config.toml
n_layer = 15
n_kv_head = 1
head_dim = 32
rope_base = 10000.0
init_std_up = 0.0247
lr = 0.013
lr_mult_down = 3.0
lr_head = 0.00741
batch_tokens = [32768, 65536, 131072]
train_tokens = 706500000
Each number is 128 + 32 x the weight over its row's rms, rounded and kept within 0 to 255. Layers, rows and columns count from 0. The size above them is the row's rms in percent of the matrix's.

# layer 6 MLP gate, 576x224, rms 0.286, rows 96-114, columns 168-223
size [ 99 105 101  89  92 102 106  97  98  95  91  97  99  97 103 103 106 108 107]
[[119 196 102 114 120 110  85 100 117 107 113 103 149  91 139 123 126 109 101 154 134 142 149 134 140 129 102 206 118 106 155 204  94 147 182  96 168 162 149 123 159 106 105 148 140 137 183 126 165 113 129 119 122 150 166 118]
 [ 95 128  93  63 171 152 134 117 135 130  93 144 133  55 171 123 127 137  98  54 169  98 102  73 133 101 150  88 139 118 153 134 133 110 132 106 122  94 102 146 139  90  94  96 155 186  94 165 160 171 145 111  40 135 124 141]
 [179 115 113 127  76 108 101 131 158 100 109 136 114 184 157  90  95 113 120  93 114 135 149 157 133 159  82 142 129 133 118  91  95 164 136 122 151  83  98 132 107  98 113 110  70 161 107 117 145 100 124 145 103 109 138 153]
 [ 93  60  94 180 142 105 160 121 159 154 147 157 130 151 136 146 111 163  70 113  98 173  90 109 140 106  96 151 138 138 121 156 139  73 151 150 154  47  40 130 125 142  92  89 147 102  77 103 136  93 115 144 118  97 126  94]
 [ 95 114 142 136 137 106 138 111 163  69 145  97 103 126  83 151 159  97 177  69 112 158  76 170 175  92 105  99 126 138  89 110 152 119  58  29 113 168  87  98 134 114 129  66 136 143 104  97 129  87 182 118  98 157 155  94]
 [152 128 196 107 128 153  89 121 102 109 130 114 100 141 165 151  94 144 158 169  93 147 115 128 140 102 149 156 134 186  66  99 166 152 112 124 181 128 145 144 140 139 168  68 149 175 143  83 126 111 115 154 173 133 130  91]
 [145 102 105 116 120 134 122 197 142 165  64 115 193 153 130 102 128 127 171 123 177 145 142 110 149 120  82 176 126 123 109 140 147 171 111 132 157 143 132  47 147 116 121 144 189 139 126 105 184 102 154 128 112  89 108 109]
 [ 94 109 117  65 116 175 190 111 187  63 106 148 151  73 148 145 125  66 117 108 179 130 176 122 188  68 111 167 135 106 124 127  69  75 137 113  89 129 137  95 110 181 162  88 110  92 154 169  83 161 118 117 128 177 153 167]
 [148 115 137  97  72 160 162  88 214  86 149 100 105  64 116 163 143 113  68 142  96 105  82  76 101 124  75 122 116 112 174 160 110 118 115 139 110 141 124 144 105  96 127 204 133 160 167 140 158 114 145 112 123 121 128 127]
 [119 146 127 124  99 110 114  97 148  78 110 130 117  92 139  90  85 100  98 181 145 142  99  70 148 115 141  89 119 101 115 130  77 120 155 148  85 109 176 111 184 177 142 169 167 130 119 123 117 132 148 133 146 170 147 134]
 [132  87 162 165 111  61  92 134  83 127 152 154  87 132 126 168 104 131 118 152 143 121  90 106 158 118 111 150 143  99 170 195 139 117  97 139 123 123  27 139 138 116 175 130  91 161 145 137 114 124 113  78  33 114 168 151]
 [165 188 123 138 102 124 144  77 102  89 131 130 132  97 157 103 107 126 101 127 134 124 129 147 116 119  76  72 125 157 142 125 133 112  73 122 164  97 143 142  90 135 117 166 161 151 137 197 144 186 181 102 141 126  98 114]
 [166 154 110 104  98 145 109  99 130 107 136 156  60 137 131 200 145 108 122 117 156 118 126 138 112 138 164 112  87 159 127 114 137 153 121 183 150 157 139 147 147 144 117 166 135 145 151 103  95 150 113  54  91 143 117 125]
 [164 149  80 130 133 125 144  59 136 140  93 135 122 114  93 143  81 165 147 119 115 150 125 114  88 162  97 138 122 112 160 103 140 139 158 119 185 136  88 181 131 122 119 126 202 117 122 129 118 120  91 131  47 178 113 117]
 [102  74 158  96 144 115 134 114 131 156 140 168 126  89 158  88 195 152 156 141 115 121 131 212 159 185 117 137 136 121  77 143 124 115 151 158 132  95  85 159 159 136 125 138 155 115  91 164 162  89 116 127  75 127  85  81]
 [ 77 119 160 105 150 150 120 142 139 163 141 172 103 129 117 166 143 125 150 226 162 158  78 113  96  99 159 134  96 185 181  82 114 113 122 171  92 146 127 106 177 134 156  92 165 180 146 169 105 128 114 157 175 133  91 167]
 [ 59 130 113 165 105 192 182 108 105 116 159 145 165 130 119 182 152 189 154 150 190  85 159 147 148 106  84 132 141 188 117 176 139 135 120 116  98 112 149 108 113  90 125 139 151 120 116 171 134 119  85 161 140 129 133 102]
 [ 93  92 191  99 150 127 147 147  97 121 119  84 172 130  86 174  77  93 157  98 101 147 107 144 203 133  96 134 144 127  92 129 134 147 119 138 137  78 210 151 157 169 152  93  95 172 145 161 156 104  78 127 110 130  91 129]
 [120  95 140 166 150  81 159 105 113 181 136  79 161 103 116 102  81 183  77  93 132 141 143 137  99 151 116 170 166 167 130  96 117 107 121 171 117 133 116 134 146 138 157 132 140 157 120 117  93 106 154 137 131 183  94 108]]
# layer 6 MLP up, 576x224, rms 0.304, rows 96-114, columns 168-223
size [100  93 100 100  97 103 100  93  92 105  93 100 105  93  99 101 104 103 107]
[[101  91 107 112 129 108 131 127  85 134 152 193 150 121 107 124 121 109 144 118 118  91 155 137 140  71  70  65 156 112 158  86 177 107 134 134 124 160 105 169 132 107 106 143 144 158  71 111 124 168 161 163 131 121 116  95]
 [128 147  93 130 182 116  96 171 101 153 105 101 106 146 212 199 101  74  85 116 126 119 138  97 111  96 113 126 184 173 182  95 132  67 183 118 129 102 134 157 152 181 178 139 151 141 153 139 129  88 105 106  85 105 121  95]
 [130 121  48 125 133 163 154 122 112 146  59 158 105  88 147 134  98 104  94 155 113 130 155 142 141 120 188  94 130 140 167  71 122 102 144 140 138 163 113 174 142 138 166 159 124 161 124 150  83 100 158 123 184 111  87 177]
 [180 136 115 121 102 134 146 113 154  75 121  93 138 160  70  67 154 142 133  93 141  79 160  77 110 125 127 116 114  84 101  90 108 185 119 125  45 180 166 146 102 169 148  96 134 101 102 131 113 164 103 151 105 129 155 122]
 [132 127 128 177 120  69 113 207 154 155 165 129 144 159 129 130  67 151  84 183 111 160 149 134 170 131 121 131 100  69 116 142 107 144  96 224 123 165 103 101 137 180 128 145 138 144 214  69 177 142  76 143 141  84  93  72]
 [ 75 187 113 113 162 184 107 161 157 154 114 154  91 139  74 131 122 152 203 133 135 109 139 152 167 155 196 102  77 129  68 124 145 122 168 162  98 103 111 133  98  69 173 151 165 157 126 115 111 110 192 141 146 114 103 130]
 [104 120  69 162 116 135 111 170 126 104 125 146 149 118  92 120 228 117 184 112 120 139 206 164 115 162 123 158 101 152  86  74 185 169 126 143 143 141 113 113 171 106 109  78  97 156 103 162 146 111 158 131 114 142 113 145]
 [115  87 179 117 111 164 121  74 122 142 125 156 165 140 151 141 163 116 212  99 178 165 177 162  58 104 163 154  85 143 117  98 123 154 140 128 115 129 167 145 107 116 148 121 166 112 147 179 161 129 157 110 134 115 183 184]
 [134 118 103  92 120 145 159 124 121 147 111 156 129  94 166 165 122 169 104 140  76 118 183 103 142 157 163  97 121 120  75 165 109 144 119  91 151  88 139 195 109 108  47 119 132 140 182 105 171 126  88  48  90 116 160  96]
 [104 147 159 102  65 167 123 107 132 118 155 141 168  96  76 173 111 104  79  90  76 146 105 173 179  96  99  36 135 137 157 154 130 124 144  56 104 130 138 109 141 126 115  80 125 104 132 147 146 172 104 136 140  99 144 101]
 [150  58 161  96 134  95  66 138  95 114 132 127 129 143 153  92 107 159 138 160 126 149 172  66 157 134 127 151 129  84 186 147 136 135 129 130 150 147 106 133 130 149 187 124 132 120 141 160 159 126 182 128 196 147 152 109]
 [114 104 135 111 177 162 139 120 131 120 179 102 146 180 133 161  62 115 151 162  77 189 119  99 138 146  76 109  79 125  95 109 130  91 173  92 136 121 158 126  85 134 146 124 155 102 111 152 155 151 103 135  82 151 137 134]
 [ 37 148 186 134 145 190 124 136  95  94 145 129 145  94  82 156 124 201 164 130 142 206 172 119  65  95 101  86 109  84 130 131 207 135  68 149 160 100 101  94 141 109 177 108 145 110  81 190 145 124 196 170 169 123 114 138]
 [123 135  58  72 190 133 170 155 158 148  49 122 118  97  97 125 126 119 110 163 172 148 147 135 113 161 102  83 166 190 136 119  75 151 137 127  77 107  38 103 138 135 192 191  87 146  52 171 123 101 130 174 172 149 149 127]
 [127 137  90 152 158  78 175  92  63  57 145 137  61 136 147 112  83 131 102 170 163  93 117 193 110 132 233  95 127  95 151 100 143 138 140 106 152 179 101 140 176  66 142  52 115 129 142  99 146 129 112 154 100 129 108 162]
 [122 145 157 109 134 139 154 142 173 101 100 100 148 116 144  68 128 112 157  74  86 100 190 162  89 105 125 121 137 169  97 186 137 137 139 115 107  79  99 176 125 144 149  95 133 124 128 112 113 135 143  90  82 118  83 168]
 [114 127 151 149 135 149 116 136 125 152 134 144 127 147 150 157 135 160 146  77 153 137 151 144 147 163 109 128  61 147 107 133 125 125 171 144 151 125 158  89 104 106  95 104 164 172  85 175 174 108  74 200 120 102 137  89]
 [178 117 107 153 133 147 139  97 132 149  98 146  72 162 120 110 128 110 129 121 100 109 114  56 146  82 106 110 122  82 145 127 101 105 124 116  63 119  83  78  77 103 128 184 135  90 135  72 135 108 125 100 164  70 208 141]
 [155 135 112 110 142  86 143 112  83 165 134  89 164 132 158 105  97  93  86 122 139 131 126 133 139 161 169  90 175 162 120 158 205 126 156 119 110 107 120  95 165 140 100  75 184  86 171  65 135 120 143 169 104 148 103  94]]
# layer 6 MLP down (transposed), 576x224, rms 0.335, rows 96-113, columns 168-223
size [ 99  93  98 101  99 104  98  91  95 103  90 100 107  98 101  96 108 103]
[[161  64 140 147 142 100  81 116 118 114 124 161 147 123  91 123 115 105 141 198 117 116 188 162 142  55 105 115  92 181 166  93 169 142  53 125 156 119 143 126  91  78 121 132 166  90 162 161 129 186 198 136 195 121 102  94]
 [165 132 193 166  66 129 166 116 159 143 148 162 133 190  73 118 139  78 147 119 104  74 131 142 101  79 145 192 136 153 127 132 152 134 137 116 114 164 103 168  47 126 160 159 107 119 174 129  89 187 121  99 186  92 147 127]
 [120  94  72 105 138 142 117 110 106 121 144 161 160  94 178 146 175 103 166 141 152  71 165 108  81 178 157 127 107 146 104 159 105 178  94  76  94 163 136 101 128 186 197 100 198 150 146 101 121 121 129 133  92 146 114 172]
 [100  97 114 110 113 102 134 105 153 120 137 120  94 110 161 161  93  71  66 144  94 130 137 143 128 105 106  83 123 120 111 182  85 115 198 157 170  71 124 100 140 150 157 120 178  97 135 106 149 113 144 116 120 168 140 102]
 [147 121 146 128 161 106 145 110 180 172 187 114 143 123  74 182 151 108 105 170 119 136 114 117 131  96 142 181 107 173 147 172  80  76 146 157 182 138 140  98 108 174 175  96 165 114 152 147 176 108  70  75 142 140 119 116]
 [121 165 134 119 134 110 172 156 152 127 230 104 109 130 109 184  96 128 124 113 171 116 139 142 146 118 148 136  79  98  76  77 155  85 131 125 130 120 130 114 123 115 188 152 100 170 207 119 113 133  67 137 133 139 103 143]
 [ 81 135 127 122 136 114 116 136 167 135 150 129 195 165  85 123 135  65 152 120 140 107  90 202  97  82 170  97 107 176 122  98 135 108 104 192 158 112 149  98 169 127  79  81 146 188 149 132 143  94 168  80  97  98 156 119]
 [138 127 133 184  98 142 211 136 169 103  62 108 135  82  88  74 117  77 101 136  68  88 157 104 183 134 142 142 136 134 126 163 140 123 136 125 125 103  95 121 154 149  88  49 151 107 155  93  95 117 182 111  75 124 122 116]
 [122 121  89 132 155 135 106 127 123 102 125 174 115 146 157 145 151 147 171  93  91 151 118 121 151 166  93  67 100 144 173 113 151  99 152 127 158 107 111 130 108  73  94 153  70 137 128 132 186  86 120 105  90 180 138 124]
 [127 109  93 129 165 175 141 167 148 122 133 131 137 139 167 162 139 142 184 104 187 111 128  88 119 111  93 125 134 107 110 139 136 117 134 127 111 131  90 114  97 155 120 124 141 100 165 117  29 171 158 161 113 101 126  99]
 [130 133 124 146 193  88 161 146 118  65 125 155 113 129 122 173  92 200 101 125 102 118  58 107 149 100 145 197 145 158 211 173 116 144 143 105 129  86 135  99 153 128 104  96 102 130 131 104 108 113 130  67 126 119  83 186]
 [129 130  82 185 124 173 128 113 156 110 135 183 143 197 140  72 126 125 172 141 137  55 169 109 142 199 134 114  89 132  99 147 175 123  55 169 136 123 104 186  95 107 110 146 127 173 119 140 124 116 102 108 161 121 106 124]
 [ 80  63 154 171 180 118 202  87 150  85  85  99 160 114 146 140 129  69 147 189 144 104 183 131 151 146 164 199 129 118 122 114 158 129 124 136 165 102 197 119 173 122 126 148 116 171 104 127  43  89 162  70 167 158 161  75]
 [105  99 123 139 148 196 177  70 128  96  99  71 145 149 119 243 136 132 110 116 178 181 137 200 137 117 166 183 158 117 123 136 135  89 147 121 137  93 115  95 128 133 166  81  61 164 143  89 114 155  95 130 177 122 155 100]
 [150 110 142 161 123 105 127 123 162 120 182 114 144 137 141 131 141 127 142 147  79 139 180 206 136 173 128 153 162 114 152 140 127  75 114  99  81 171  48 113 128 113  81 123 123 113 114  95 127  94 126 120  97 111 142 158]
 [135 121 145 129 140 116 133 146 145 142 135 144 130 144 153 112 150  74 146 154 166 121  78  87 149  89 123 190 138 134 156 160 161 158 119 147 122 133 106  80  90 115 143  90 121 181 131 193 131 132 110 102 103 158 147  99]
 [165  82 111 136 117 137 169  91 109 141 124 170 155  96 159 169 109 159 118  99 192 118 123 135  75 168 136 112 122 162  83 127 129  86 120  29 140 120 145  94 105 138  80 125 124 153 144 126 126 143 165 142  69 119 137 120]
 [107 148 130 188 115 206 110 117 148 160 121 146  43 184 129 123 161 103 112  65 183 129 102 146 114 137  84 101 150  93 104  85  65 142 140 130 109 139  85  42  86  65 113 148 137 103 168  71 154 155  92  88 135 160 165 125]]